Part of a small language model's weights.
Size: 14 layers, width 320, 5 heads of 64.
Architecture: RMSNorm before each block, rotary positions, embeddings untied during training, local attention windows, shifted keys, a norm inside the MLP, value embeddings.
Each number is 128 + 32 x the weight over its row's rms, rounded and kept within 0 to 255. Layers, rows and columns count from 0. Numbers have three digits each. The size before them is the row's rms in percent of the matrix's.

# layer 11 MLP up, 1280x320, rms 0.105, rows 164-250, columns 240-319
106:129130183116110153072141102134122142104169109175117126153069125143150123117190073144135160137158139114115118153079118143120089146136151075131171114107146078091141172161163128112083129115073115120149132102149121072187099146107101091136081122
093:164149133140134197064117092158178170143163128198096132124170163112164092137111133137120099173107125122129149103108100181125148073157119162090089108159112137171059125105110098157097124139149158139099090101150153109159136105100149135134128141
089:188125086119138157109134110106122077104218146073125068170114156127189130150148166075103182122124085138145151129142071112133087132161112115140179132164117123066121143065096150094119144157116090083124241113130154152131158148179129102103148107
094:145122144155180165091108142112101164131158094177110190171137124118167135163084149096098128157130097110134132137098126138151073164101133160185105120108138117121077123097199076112070124091106128128132139100136129146110153131124136127099147169
115:105149092169076125145143115167183072122150076131160161123197101076133134130136130095121207110112118163174218124160116114196112115139062106088144152154164135116089160156135172156140120127115190136169158119104116116142136139124134119108071132
096:149152110139182066129171086103125089141105150123150189099099112144091134130155160131100111080093103122167152109112071146093131124163141165101119215093087154058073135116131167156147122113137096105112083158108133123172153117112085150104118091
096:141142145064159125121172110133120096110203093099180140138125104091087164153137089107109137154133092136160110173151093162153159116140174165089079121119048132174166128118100162142106101050160098172129117110171081071186166143103134100094195087
110:181183132129128102132148079140129150119063122136130120130103130172115165122098097121123125095140119123149131106163062124132143096115077141114170141198154251140137115125112093131139150132123148111156130116127085124115113164135142141063119142
082:104153106163140200151141064122051138142149122116122129113070126089112100124147116090102097108208155154153110191100117136095132169106140153142152120138119120129069104120129176163080126135163159122099175133097145103115073078132161083170099127
125:104147129095145133185115136178140097124032123103097111083088052093159151119132151138164156128103131094154142121078167144158085099121165114163174137151131140161143166137150108083121090074166105121130109101143134153127133157128157131110153104
114:142093151086186140083095173120139153111167141168175064153137130149162109105154084087086172109122164106159088079128154136186128140109097112138227179073127080095094172175147118088106176097117127104237119153155144099112142121163165080103113074
092:144169110175143110101097041125176106101099106122150105089136141091113095170181118118092184140122148112127121143152117125116062122109149160126097174114179174108083101112107100150130135118097075107126123105114184100150124085110149096108063136
101:193111141105105154102136102123136184122093150113141118152169124097088127143138167108140121111106172168112183130086119103139103141172035122151166064121130103110070140087160133141075115134101142203120178115118072139145127147139113108136134159
095:040121162186124131098064165084143163094099109131107135195180134174086130127162161140107126056151143160062163090156104136091130147137117089128143115074102147082141072071120087151126136122119096107125120161129090060102111185165160142132151144
098:155092167090094147130097075090145151119090150161155091132110146100154127106092125128116103099108122136140140117059134177116124152108170129145116145154118130172135096180130161126141207122116102170143183171184131118160138101153127168149186107
116:138134181159080151137136126080124095152135118124131100145084159167157125127111187123128092175140123144132132094138125127113137152149107068105100152084152084095147143156039172088080117138119180145180158109155099094123166124055161117167091161
109:094117120148143126119079134175107143115100139080057158112091064135102113101087165166125127095141131067125151069141127112160126117159107145133149122073134180106128096145089118126126155128168100138116101102123098255141123082172086089116122131
109:126173145122185148118168093107171148168127127137078086143126136086136118153149112079109148036091124149128184143199147116145155117096151150198216158131096150126119138103118105093152159145159148161160123079102123145141162162144121121091231160
085:145152078100171139164095121115132137179094152121050103100113144153091107155158124160114087122142112123165162108105122148159141182154134101066140146158171115156137076154159086190091149125079155154169176132128119092140135121102126182130101139
084:133150151108147114107103155109079107167116032156105128126171129121116134103143098071131098105085160173114167142113112083087125099089122136133104169120124138178126125119106122106101198158105101172123046156131155081119180132114143223041188129
114:112111154106104146119129171134093087142097156109120129118119115099108159121104141161135128122123101140147112158108180120174164175130073146145086157115142154172149113091175138183065129152085161076147165083149142131132101139140114154128103167
097:134146082109136097136141128068135117117163140158153157130122202165165132135140154091071117091150090090048115144132136132168173160119110139174113116117125175171129095127153135110082198113089136112126137141108130149181094144110144139098137155
114:137116140126161165133134080065145149113100117078146160152151122116122136170148157178146130136078142178123111095098103171145147131152072138170175161090155140139124130148150091120070117086149114157123134044177088135102144057181148113029142137
101:105166123152114196134134124139160108166169110169107138133176127151140079082126129122161126110119123130119191116129144142083128140129136122126105125125112146142122119106173124109159140155131138131122196222134125108108074116143087134188142132
107:139154028095124161077166159197126153178117155198150134083096085136101183131184095095186097081144158176127113088128129117144244125127121143133150097082103154162120096130136090135098164100161139158118123185121151138135132177114141152100115159
090:131155117176186144087068087079135154134143107154091134144115176146087093184091122132140184156172180138158136078128169129151109160145166117132142186102093121152105121144186190119164123105124118153143106137158101075127128147080140104138131115
104:151104111128132169174145125212140104104124187107176106128159119148110107126131119210147168128147127163125141101107138131044084088120090108126182135190135102093110107109105105128153125096093120119097213086158136164131148140214101120060113113
109:114101104122114086093123113143168118181130116116167123126080125187174097140144143043114094119145031095154124162108132126137124117119076140178130097147131163161140105156112156158146076110129092116143176044142131170163096130100154096162182154
096:106058160136154090194104071115189148146123116135135121095134098117137160129117128169109116115137143134093126148094136120123139130107128144105062140163084123189162148158083063115133112110099176086137142073161153165100125124110100174116152157
097:093189192154151120116147167192160154151148104151135085165102131119134079152106143175106155100163129108084125025149129132084112096147131123152124143137097189131125130123126137119142121157137119146121107144163124175125125166139170165115104135
113:088125108115120118132064112114095130163112147149153142170101153144163134127148111089102137201141094108106104114145109200085130069121132136140189143122083187113154212148122119134104161102098113206128078147179131117170113107194138123082136149
099:140130091139092138167104140100126126079098164099187146094150139179091084134133070202119160143108108184071187140121110080114104103130092134116177145123182135105137135209114145100172144089156165164138109114144120130142089124113116114153073148
095:130059134129145130161177189092069107107201161123127155148162114105105113148152109151148141141099114153084131161113113112067127131124081067130148165076166194138104152110121150118118112145095070096113091095112118094104160157149139123111168205
081:146036097135079102120129145130126167161098124115101107097116108138103115177128047116087155153161145154153173167132170100110127111119105176122170110123071172163000143121124135081138106142082118130133167122157079088128083114097106172093156123
089:100100156140116137116132108087055180119117101167086197098169110094188060222155133148109121150176138142137163090135129128157080163144176149134150121127148187118076159189147140161150159122131095079154177168198143122084110133069090141149117111
120:088176172125142157134082126142226105124133143119129168133067165084086140085089150104138141133131145103120168123116151158181093158116127059158122169106191136112133172158135145121145115072116093087121143137146149124133126081130086163116134140
105:121126155158123144158090115124142111110109144133149136113120140172083168096133130154137079105143102197124139100139076170152132094071126170057141126128127140153101091082150113138096124107093124123120089103155091129123120112180094104111155123
092:158100139145166093204151160144149096071141160130092078144142123081106152181114131090163125145099078116144103108123046129084136105135140112087110066130095118160101118143160096091095099091119186151149169078134129088157090134093089111110080184
091:138154129115137078201155057155113103133113154099129079161125189097174084126154119134154118168139224140154058117056131083154124099148171157109137148155137181135155082177118081169189158123133079155171135115161154132122091088157109097109154092
120:100139126113089109123119162118150113105141140104123171097198086108113116159086106106082156133140138107112180136191107113143089125124126115116162119141108124170114053128167192127111146141090052094170150157120125109134126141114174121070163169
112:109115129158144106113119157098122118070151167109122109105160129118155132138107190130111086125177125149176116157114091134149130117136130067200158123124134143123140204146098157135123146132133110160143151131139164142117046134107157147156113176
101:120067165162107148099095119160102148206141135136112130158121107148215101132102168103137171174111129152145125108168101132165111145093100122115136141098199142115147197120132111140139162107081130122158134074115159097125122156162111152100117171
081:122207139148081092125118097127124100187119077138188172082152188058115117201108111110119106148140086053162102141147178229141141132117112127069133118118065094130162115118114124108119134087157122159189085137137176063164123110148147143124149129
108:031092189086113115135120120155077131168124132221135132158117103111139099127129110141114100087122151123093184086081119210115136173109124100152090170130137126149083111143130136073146113147143130090149134091108123100126120143173158117126140061
112:125135169117153146117147135125101109124198095110107128086124157087187100108144141133173160167136062216127129131150155136147095140113084083159159088152151105118123115142146119105072180139121108155182074067136169128164181157127118066134073095
088:186134143092115165147181105143149116119169149091079145134151153106135155108151101081104132155073125140103022155102145090150101173163096152153064128115125101130132161053148084186133119149100107114132101119078165140090138096149112112154119186
102:108120123069230104130110110126115144138166109173092163147130129129149133123074125116080154098090088169198137160139115072143130129036111117171099125134133111109100096089080161074140152153133057103143160151104186126094147109184119193093138114
084:136143097144165165160053115122137119211089063133064130166142125125112023085095094119136116110152118061130079127074141153148114093146102096151136164157061121135134081092083095097144077117171174159133101120164162102126143128083145149137121131
095:172117067112154125145156139138117114146173158122148112099109126107133151132124140072195145135147131184072149134091100114082080123168119125167078116038119073180118149102126126146107154049097197183176078163097086131112132143109135094178081154
120:135077098090098106141152133121111128133172157156119106144114030155097151156127094122162138090141120094159128092160116168120103170152111118145219087181128117151125114184160183109088096120105100142118161175084141067093075158142146101104139201
107:084067101104109152153148134113122101099138152101099165136169115138153116095107134160088187158106180105070150122101108113144147099124071042161083050166160121107147171085067145146144180156100171102092138146100118156098018095094138097106131140
096:124119165121138110121158129123173098131139115141097111078117117116102120114114134117142133109151172118135133195115169198119115088111122123170153121075082135078082121208109132170135140148105076120197123146161137090172048079167070158083141115
089:107123158127115133128037106149116095148073100149136159133108106054139128153135170187115125089158129114130131115162138092163125103154092166118109119173122153102142148112125085136117092131147182080118124139146086127123203061169168146154149159
103:154137188111072089125112116182109127129106157094143117148102137119102102085120174112106149198149165124170118141133129117166133154075158179143107152151151227141131238135142090096120086147172180139169196126127156133149108086129128124087087106
113:140179113063130162130150151091151165137105135134133135115135094132131074130134142144108109124092165135145173104095161107120131167137122087129108109138123099180110143126164105127147156104148149139101181110156145102093206142124140161051120104
099:154188115081120086123125138136131137105143153150151093121032187169138162080140078161135138158146099150148146140198149153100123082099068134131163082168088117127109172127074120108114118114188134111128141135202070105100151093151152126114129120
123:097114130186165096124129119217117255121198137058155130110163177140141140159123160161144093160212140150150090155056115142147121146167125140140100122075155145119094098139152114141147138056152116132112128104155134118116076118119135113121083166
093:115086151098104127127142090207188053110134125126122077136128150132145100107154144167172098176144131105160137089133051177083173115149154132122123124074104126071155149117169188158091103142121101142082106145121149111093142143128213146136130130
114:090154135166193168128130172097096151138085073149160115140190138043096093142160081117144118063224142117113162197125087098084135153131076123115126169087148113159089158181168204150184140143126141119106137073123141107112186097141112122099172115
101:149107109151158084128144190176046137170129140143159108122133143152087119108139177104152117095176090160167073103123079100149114125159101135148111089126132128186147129129083149077124059152144134165108100100148108142112147117173118140118161149
096:065159135173131077131073154093144152110110148124152137184150117141147101111116097150134177120140160116126103147129123115136108130163154111129127128157215108139150072184149143149080136116093152098166155136066054101101167161158118125046122128
091:141169127101103123090169148123141158105180081104158188117136137144164126076178145119150195189105093130092131145109199094123079064165124115147121149112088110112126154142120137180137117135127103143108115090121076186137111132146117136056101111
097:082128140128115143118076165111053186172076162119096159084115099072165124182098059166117096112114127132168152084024134153111179218132106133078107115104173119135106126188100183146161135098135097111156185129106120106115141155181079137114085110
089:134154103098076116133133141103109119174101090141150187127163125104158143119101070163101119164118099206105101120083114102077141111143138166189104111153114085099145141130167098096126126118121155132036174192116170103162085157137100140125202104
091:138174127130136140170140117071157079093136096145156090171091143084198140185097126208178170096104160188134149122124079138090113167089131099148156196099188092135158151117057103100173097121181064109182164141162179131156136051116133126150119097
098:146193136167099123121055092096127119104112106193114091135191173156116126094100145205095147102151066102204087135156126098117044130040120075162151136113177165108107116184133090137119114176138118081106109141126111141153120164114107103135091148
107:177088167140074107196145066070136118156170155118123130130116167133067163126078132149121070125134165154165090148094139107112129130113173139148089071143096109131117122095108075129141131102170187136080090053102128109129074109128103192086175055
097:113144105113140117161101115154103122122107140161121128131170132017116131163142177141067099169143156109127127151087139128089109146120121092144167138106086160134121103125107152102150146082161090158101143135072127140153177163127113104079094150
098:110085111130155119066120155142155085160116115171116169091172175158096095131101085122076098150153106148152138161000159178122133104119139077113157087128132130125111150106137122094149130148123097150156089126078102132110164155196118150115145130
103:158165099085132134081156122156144117135123120099108125134129098110084145157102122102105169082077135200154127154105139151136160180127126102143073134099128138104166130114086125106105138167077194115137052139134128070151148159142131131064159108
093:142125085132170141170152123142136109086080039139107166119136097118134149113182156157184173080157136174191058104141146124133132123125125101087113088116107109160140114164107136083105149166103212100147090145143141168169148184137083152078096120
089:135140116163074126180072079098094088127097151164082109159204173122142122105125103105143106121134156145146152144060149111149086078100194192165146129131150172193110144137164192111107144082144113122150194119130136152159103136135135157120181140
097:171123157125119170168116124121136136101134053143176150130120137118101138102074082164144174094135157122183135123114108184104065125094112132068077169151145205119094127104161113153099112162122183109104147133104119153107114087192123155117115117
121:090118154136117122141091089117061179129130124142141050116054128133133113096062157093097151143161167101107109171134144191120059155138160092086110112168115119207134143124127157193129090088134102113124134159134048180098134081128100138151156125
085:144177107200148129166132097104090118151126092147148103134177138168124130108088132177106161133112165152135153085131141109113165189096092119141156113141135084096112124176106178138109129156122134168124100138106120173153106121159119162105080128
106:085084072123139147105070169142037105130145164059161151094140146119130166088143169134100156105106116158067133068168092193144147124115121153130151108140140124175178151121150158115070099114167100060167110166106158154136104143117118088101086117
118:133189124072116092099135143122129113119148171155125125079108134135147095139159115116133096019159132103130111120130104140107148094094123045107108052136138140109132140185126093091147187169112175130122146066162133141124126134122109149173063153
098:093155141157127113136098111087129150122114124065075165156094151053145118160132174152145134122115130141118098117112155115057170158147122101038182127081144106224047076106130108149199109151116124095056183117099101104108149129161106112098138176
088:145101166090136143130119112090096091145104106133147139121138077156138082124128124082147111146130145049180126096183123174181132138177136159110106111143121149100076119135137104143100098111100138108121206102155093141130149163149135168117127128
115:086133177117149123111113165129151149142147077156119136126127162136106163109139141123126114134166074163079113180131121143097157114118096126133092079084142181098128087101120186145169153185139131169120195062146174136129134157132169113143186147
094:151119121170130060143156129113138122106103110119105107182178185161103175123133094146113068159114107105075113134198092103107161150188146054149140133110099147150134171136051146082133105143142150149102127139117110115145118156103166156134100085
093:089104103104187128176124136155131130142171084091117116132114140155106123118086115186098138128132081187102165163079158117124198106091148177157108096162159144160142099071099141118144145160069098131115183102126142158106158156193042101129107138
096:091111158128122120114103130159105169110170123112068093127134196074135101128183152075076091180111114103118137071128126131157179163160131123137145098182138081162170134099105133130117160145114032159134127169148103140093108140165119122135161108
086:108118097170117176113110125138121113088135145134063134104151180140110053084095174129173138188118078184146094062098112168125125135128168131088128096154167176148180184081088157147117148130126125094197121155176175157129165108144129163092152157
104:153190096149110077168127143147154083223112110100074148172170181098095108125147187138155070141086159108120137095092159126117098132107116120114163140136176169135143103121125107152167134136151146127122141110122148161082146141150172171100115125
098:149174114125142138136104148165126083085107112065120151127122139151130046130125129060076106129094126117088100140141108144083146108109110192081062129132101152128110148137068151104187144155140142080117147101119157126103087103170128169147178138
111:129088152115107114093100102102147078208077129135136150143164146127091194121063145095100128166142041147171131106127127188132129137040125160110083129150182205085092239139113153105060125142131176120151139140065139188091103100081108117133147141
# layer 11 MLP down (transposed), 1280x320, rms 0.101, rows 164-249, columns 240-319
114:146078141154148105105144127164116105089160175190140082109090108147149143152092079122057137093173138104148122128084155139108120149116087132119058092123108128157154103139183113111137102120115089105147134160137146067133122137063085132142088122
097:071118127149087087125111140185144096151077165089145155119101145142138165070134137141177096130179198123191167149136094181126109140103178137091123056140205128191145171162108110049161111110063155166111123084099129148182110144158123115127119132
094:088098111148138113118097102110106160110116133123116148146142161118135171127162105171140117173108124157114121074130097167100131132065117193108069122156087123110101103116125140137118079137087165138142102118119156177107145132151143070053090166
085:097090128115105115157144143089159149135168086090092123125120125178112111132142139126104160178077096148138116105148127195102093122101162197111135063172146081121114159113105126118175089125118078113084133164147115118141083094148136134172145093
109:126149147130093076081088131061156133129121090121154173110109133119096107127123152115131141110129115159135197107115118089092150153132085098093161104116143160196117111128133146131164165169133168167167149153155124126147081137111139138104082029
100:067164153136131122120134148117064126159143158098176200107112120119141148165176119082195107145106143046082158123101137205105152131178076181148132082099193149114152110172132111107171148157133120079135096144076139167120108187151119130150123143
100:172113126113135117134114153126198083164112112148156158180111123191111110145118152188161134118135130154099070155094154144108123208147111120189137136111100162108145105139114143158077157138102109173076103084157118146094108143181134083158179122
102:154151150109173098106144131142112145124126168137134079145159181115082129201100168086153077201083136171162152088092123135113154092129137137111172111172104168140128102150148157153099152116130069092142097142164095128131145092081168153143114096
078:149123105153146108077137152122200138148135119166151114115130116166222113148122137118149107126158152120102138106167105085142122193087144077127103119133147151083179117197127109172141109122105082133144108119096138141148094075124135112146111126
128:150138147077155107168062145101114132101068133108121095103136085098065138126162166120120120179117137124138172061105131147144120085125161109104132116194164096122167120156168132172110084127155105134152104093110139136135129148110153160125171125
113:174135117106150130137182114117155139166121167144132105118120180125086114172112118160162152168067138139169118153098090090148149161168163142132090149144110190155144129138134109091164148144101126132195169133130134077136053118101152085080161129
095:142134101145132084077142152154113138131140093144160135171154141156184195086107163143145095142120148068064086141143115135103157105156160164170054114119159178100162162130088120129129066139131122114123069153110101127141140120129117122164025091
100:116113170139110098124096130187107083089109141151161140102137107114073079114122142142108183086127108133165085122168111123136106131070161119170117140134127115101140116102127090167114161190096150191168192155160078166135136107163124192109121154
099:144088145165077163127095105122147146099113084142153048130121135123128167138115184177119159067196153129072136119099170069172131105074111110159115086085083124136138168112108061093068146141151137216199186126131143173153136164147117113162144139
101:150140113097086159145091083129139143163102103130151093119129122105167135086112128136084146106080135145153204131121129202139131140170114081184119115103115140128152116173124057175127081168115099167107115193133141167089148123174118143147172156
113:119062158090153112137129128174096102140092143139187107103051103148163131068118108187141115164131100102113203088149100176118142151150111136084121169077149115123112136143089156095117140044123155144156225103153112146152204119149119125148092069
106:140147141126157188131165152143116099135143165073188146140171068102146149132121119130140123154087132163151130104098125078163103174136108162140082088123117120133155141145160153181069158107108057119146107193075126155136140134101114106146120138
101:108146096152153176069184161070046178121167122098093110132188131167160130139156101154145164107060154140094136124133103088165145084084086153160142164117141161126214169148126120132159195158133144138115122088133078164116113151134146115129129111
083:144117111112073135124159114190124129086116112171111135175188114105142090146111125137174104108143100106084086150155179068149125130123136156187114143167118122116115120104121138164143097161132115091048140090194163153102179074154130162201078138
083:145103134102135135167145113113126151160162139114145128099108115173073164162108100112092124141091153162147093168142133133102101163134108135144096079139124174141147132183071152111124173147119108137127133102170134137153087080138114104131078097
107:105136077084101073108123065081160075118147097160127098123106185203112101099143131182079178137154100091129109175197133193129137071026129100137100099131157147103171130136150136131111185167084133112107127124145140117142162085078179177077177108
098:173119109120127236093107098118141135160170205103160165089130115126066102148045122093161107122124140163118170139099183169052095174191141131128111116100171101111082067152075141094155101097154087122117111142133101121150099095178143075130091116
109:108112150144190194106168130103121132133094150130153164170102105104163133178162173158129086166070143105147173096171123174210139144090132156169137134138142141094159155163135134064126116141115136171092107117208076111067109119175108141086146072
099:210069059140081150160152149171174127163116186122118084119119113143076183106128135169170086124091134132127133113168179206122190137157091127081148129130112138097128167096156164076139174138145130066140142172106129131120157108148118147133181036
107:140119076136145135165092087164140119112139191113086124134143040170108110109053144123156082137130119154070129093087161098153115090140140153131136164097142126102081145147182149130142094084189175095047130156121134166120113132107106119195139142
082:147115183076122104135132083084148125084117070079139079112089109123171191103118098120133073118093098068103132139135115088120171111129136127111124129211163122118172129084119085149155130071098154098087128166106160093172152142172125093164102124
104:082162136097118108099154139117086107110099172086141153137061108121067163135120087116097087145154122105177121151124109091152073150109120118199134135057156094136139136100155128139128105132126169162078168103128111129159144113067176152104157164
096:119117176154104138108056142121154129176120181105120111112067160139122064169199161150122181145101171166171124105177162140170147104089160156130058084159102113105131064115178098152159113160106111107139117130128101191135096143192074187096085060
095:197142128147121148141177062116166180077097113103159103156132151060073115090154131077143168139091113106136191170139121089166107099171129159143109168137071102172110141165093132151178134125099173106131110083110131107058076159105077162130101166
097:120150131156149135162117102176127160085102180117174115154132154110098148122127067153146184197119087148138096136218147071135106169102123165109144090164110105187087178119132164153127101137173194122132146111154105106127178123094119071115092138
114:081172112114119139120078139091133104153093204126134101101111164063103156139122108114112114115167126075157106167168105098068179103145162133131134133131123181145122135160165098135100171139122172120095119137108091117136059134080106086164123154
104:118135166198168100079115067115103120156216132137118171067083081093084076118168111120117154184110129124157157156129114182129110069156136129111101160111142136099147182121147150157153129191139097108141162148114187076112107103144184140077112129
097:122112162135139081120137112149153109196085223171103139121081112155116161122162132157134123136144139080117089139116131150115059103081097159157108112132127079171184116089163134091059126154196093162100156118081116118114097135140104154135087096
089:122192138122165137142193186141084167096131133122133113143144104126140126091127171097135156108159094062128089099142111143095121103096133120201107111123077175121183100093108183177109122155141143123095063107130179160168152043118144133135092185
095:074091126183146130154164105135103101163139120118058188132149147156127118100141111119124151073158162144171133131108123127130152185165154205191091114141095135129105145103104156118180129141132057084115111092167161092108167156156139125129052054
112:186162164089129142106108190165161122200158152124125115086175119146095130147138145103139127180187089176139185096144110100112092137198139102092171141133147095183149173073086097218133127115188198061101099124153144130087108150127081120212156147
110:139185169079027101121153071147114148131096142125098105077175092126050178153129084122189145132149120131186176073125030104133121168105116104103137114133106178111103143120096072151124144118125138134102063132123132131070152125135095129068193143
094:173104117161125162115130152216172150122109114095162091151143140065098173104142127084133111103120129154139150144121110133155207141114135076072141172134089149112182175136100099130135082148112190089152062127156126135146188167155140116142104162
099:146160139103118124117136130166125090119042184097140148077116111127103165106126148116151071116129107182110067091087187131122137162181155142081113066159184115083124096131143169130132139109150124108134157162078135090174122116092173115129161119
115:105110092094147096094158153061113103133127139101176119109154132148099071154100130114107128100140103139124120143194190136157094174082131084154070130095118136145150090120165136152182126126092127144121185119067138135134119123118132060119127091
107:100101134157146116142137129080135139167126150123116153184135091163186117142151095139160054172142115144092125099116112156158146120211136138133128094196078136126143128087185127074141112129156141160168126131211104176147187165121147175096149146
100:158148132110102108100069115106169201099087098137150085147066152156108117121084125130119087155137129110207138088120164108078100108116086100117173133063135121136107131159151163159117101148132178108055119110149134157101155104106145089111131104
070:126087121085133145137181185082141171049134105118080056144056066180143150078108116102137120090118117169130126132183130104142128137121151174143050132105150116115125148129135127125101147152078108178116144112146130119136123138194120141137118192
109:089104174111064140096116157106091121151137109136099154134166131092140093078229056144144099138129134126096157117098063134158125142124167137121094076061154083124136169167074189130131139153078149160145095120101119140105179182128125163099150137
113:128086102095200143164135100134159122121152135096108063183126189142133115148142088148154147156126063087125115076153148161104130157100132079090157180129130186116111139092137125125057162106161082158130142074164153185113163163117130105129112106
087:096168091130169097186089149052060145129106074145097149071080102181172125137081113125134097067121154133142157109148104164129126162162154112098186136124070125156187066192162160110177117102144132083068110119078087089182151151166091112202095119
101:160107104210113155126135081100148109149133135116115108143148073122064131114204118149110157113153113113102100095122137161158134059194131075138101144141095070111078154128119120116130137154176087076180082154068123090212165120109121054090100113
089:087092062142111151122093158143132128152119169181190167117162108205088136119123092103158168157077138151052236154181157128102107117105177161134059131111169126087121136133150118123138120109093143121118154137090109099127200116165192091169139119
092:111117119136050122188107176049106137118126198140133154143188140069121138122171111145094183157140113129110080099129088112137111124117163097113149150114133103139084094128149122131091121095176068055046089175066161122098110100186155136116137162
106:161059112145153176069112164086083105157110159127098125133152100111118109084166144112118169135075086112128154129158112149129150130158121116154148130129194112089173151205197166069131092165176128070126080125161126099127193135107163114116131159
108:087123101149156117118133144111134186130090159125105126099136099107104104101148096116092122192053080132124101130122145128147145119110058146117124113081072145115131144077170118104131131134089076089159221116096143055142108093112130181102058126
093:141139119134205109173135129109153135105126119154113080109123165111131155115112174102121145143091085102128165137152154172136098122092133133087104199113179166130151112065115118135161098126115185113057171112125139168151090127106100159100180079
093:134130169100118142124148134149109157107110107099121155138221103201063107132095172095082143111150173075115072126211116115095172091130133169163139118156148044109110116106130126121132138160132103128157140112136123147105062123137136142079134131
106:132127112091092173143149095108113126119165216106135099108144087121106112118157091123095104165130090149122117120125161149156103143076092154141132138118112124144180158126148123057062096152132133118106175107127071128153164064077098099085114096
115:093188127128139128126091135124136121120141213105145128153073204101140147165122116097123150107133099112156088135055196116079094174109176126137093048147148168166098118113106117142176140109136172131104115152160125131110133133093151091113119080
107:110139107060195134126140131101149108123153093148146125158129134164059156109094118129135118145080162154154107119115108137125131129163168212137061131220096184072076132147093098189101105094146142121121144145091106159112117112139124105097145194
110:164107140104122130115113140131156176109080103134162160071057134131176125095189177152113152103146179167178089144115200150095122172127174115145150060121092130140163107108120115085070095133144083147127137143122100194119135160087131105115125134
097:110148130131160125105065134128129150210115128107114163110139108121102169129094122116095186127150112117055144080149128138111103101100105114101160121076106107118136095119162128100137121136172165180084141173080118126160146064103134121117152202
116:107065177103181126142152134131170138112107135214133118117167121132124114103078118147123124144229097063133157167104085137133146116143142130144142137092159091128106135150083109094108162192111207211139103130086125133109134143179108116101082131
105:091163084094152160118168123094142145108138103159136154164129135084085110097102082171146110127111161061094158100113117140067126116105117088079138132110070116142171118117058117124167119085102132142115081155123130173162141083129128126171130157
097:199112123180107112188158221172102149167173149098084158107116154155173103172160192116132154118111124162176173111119115172085113113118094125131090128159081115132088169088153100090115092128128151129135138118154175101184076117087134131150121157
105:106121112146061144119176151109131145070108176140165165112144095080105113134126095109135137149142148170080178115127119146121114120087062107156112083152136095094132115124087099128127108126088190155143118111098105076128158167103073176119164138
102:125109060164114134122067047182123116170088178169094092122167175159081154108173127110108150072104089098100153143151167070098090139178130099122151150132100110088096164157118137125105084133152163155131147124144122108101105105116184110115121112
083:169147152196111135145143101112133162101125147173131184100135122076109133115118109134127085171126137116128067140200165086130089121114112172144158096116195164130124130098186133112122109207114165127155098143153122130129194155154173125232119131
094:105190138064115130101154104094119118075119141142117114069103134149131175127063091114071064105169158113153151147080166070154108062134113130095115121177086075157107070090170083148071134135176108146063127103166124099121160175140075132129114102
090:193123127076111157104087130156130153127092084082121064141132115161097148104111147164133133152157153112139183138103089089151160102093158166110133130055119127108179168170167029112098090187120046157135129128172154133085116128135122101138161121
105:199106090122134098134195159095137119126126138125114061159195163119114170133158127118182134114131125129137079133142152171133099113140148129116137117149108109138126146059166129179114191186152125176122152095208130176112112116168113161175112127
102:111122154133151114126048182176127094146086200191091122138083130117145113080091148211080138089153123090088099152166132132089103111105127202123143176130162120133165156178165068104133141119134124094145107123162093109122088099151168092098106121
105:116122102141216206116137134071133120142133134115088132167117095124118101112164143103148180162149123116137169077155154147141119134163144115159177149098168137133166149132152118044133130103091147098190165148169128152146142068163179134096120134
095:106139129132082127095158155129076128134097148159139090154106141147134145109156136153139093112115166103148059122142098144147105147137110075136099127159192133098074101051136133119132118143126124164092124159121133143100157149180149173078103206
095:106128109128158168173146073112148105119155123134140133145139158148108191081119154096139095102147103126116099153185115143114117119038117173149142099118082124156089106137119100148102157136076129110121097138076077123101132106085151090138130077
107:092120190118146100156181170132181097081128181100173081168117147119142172115103182134108149121094134124124107101113167149128186148147116151154090164076094163125133130204045140169103075167107160125103123158163164161132137168136096121148134169
101:104161155123158119142121124114111102109122181094094097082172123187107103125017123124098120157109052181141141104063145180155082170099166110137175130158153107119136123179161083088072137137116103164150154135146150092175155098150156137082141090
118:116133155105125128136105136092124115095143123127153085100150096153115124110202155077092126135095067068198132128119137083108159107160112106063121120138133131133157112132155168143153143098165112124132099193112116165109071116112116083137149121
081:132123054084121134157114164162156118162109000135123091118109145125098130146109130121129118130144086103119136101077128136107140102132131130143091128133120138135088175149072088092110173085112136063109143176110120123146079171161130146106120107
099:131125130146100165148105126158154166104154164132107152130087141129077160054175147177113152159108136188177183107178151074194086145098179080142056092133130100058125166121112122122137159131097149093115099170203133146116148103170157124127068106
115:171154130102126102105132136084176073118171191131142108127174108104108139124159105190126101110065129088157134125128144098156147188106075160095161121095096082073185150169156107077132166124147133136103163136174092180159128115179107137088104131
104:192111111145091176151087066145077098121145120124146132122255154139200108167122166165100110133117147183142157136185122103113081081151091131117097099116170119192088100140150123152175044173157114173133176146079091179129190102124147181149140134
096:069187151184096151112159126129129126124175121115131061150140153091078176164128099116123084087164061161058125135097107124092131155071073123146172097117148062165126119169156171080140129161136142146129099087106127135129148078113137043156162138
096:082117126071154168103151163079141135144118149133081122183087167167096170096106111128174086123138112128158151146120157105157108130158152168161093113116158186140125143134133136141141215166069105182129158104191155170112169128130133151095187123
095:130156106130140159159157168075136150119129089042101142134070085198144144130092089161103171162122133143164066154094171155097118125137149113186102168172197059115158188097126081085176119170119133137144097097126133157105117163104132098179126107
092:102137162140125129090112132157155150128111166134042097141125179109065090128123186143101107113137126054084078092071129104077107111095129115176122135120125091064093080108178142123127208185080124128102140164110153134163145079150133131171115117
089:100103096133095173121129112105117129091157084085112098054165147149116069153108113069124132145117122087121136055182134112127151094197129134152116164151142096174160108109110131149163151149116108138164093102097139114068130121126148075080122083
094:123147134125165109146143141042124128157077113133148100114125162171100094087150158080112136167105079081111143114124120127170125125153140152083118048155131092081105133100159126110159085136162127131086095150142123142182125115120111136068081136
105:210119143167118078154122156179162058122088065079149094160096113094082106160088151117203118162111050129139135086136117074125103145171185110158143146141146110119169098108147107143191125155168150094112130060138090106120102098161181157157110071
095:071131123117126122112139129091104079144091112112090147116108152102128128171080111154149165139124124163098171117115115082151153076147129107134094113137100143196116168128122093133116099102108117071101127159091169112112149214149117148079105142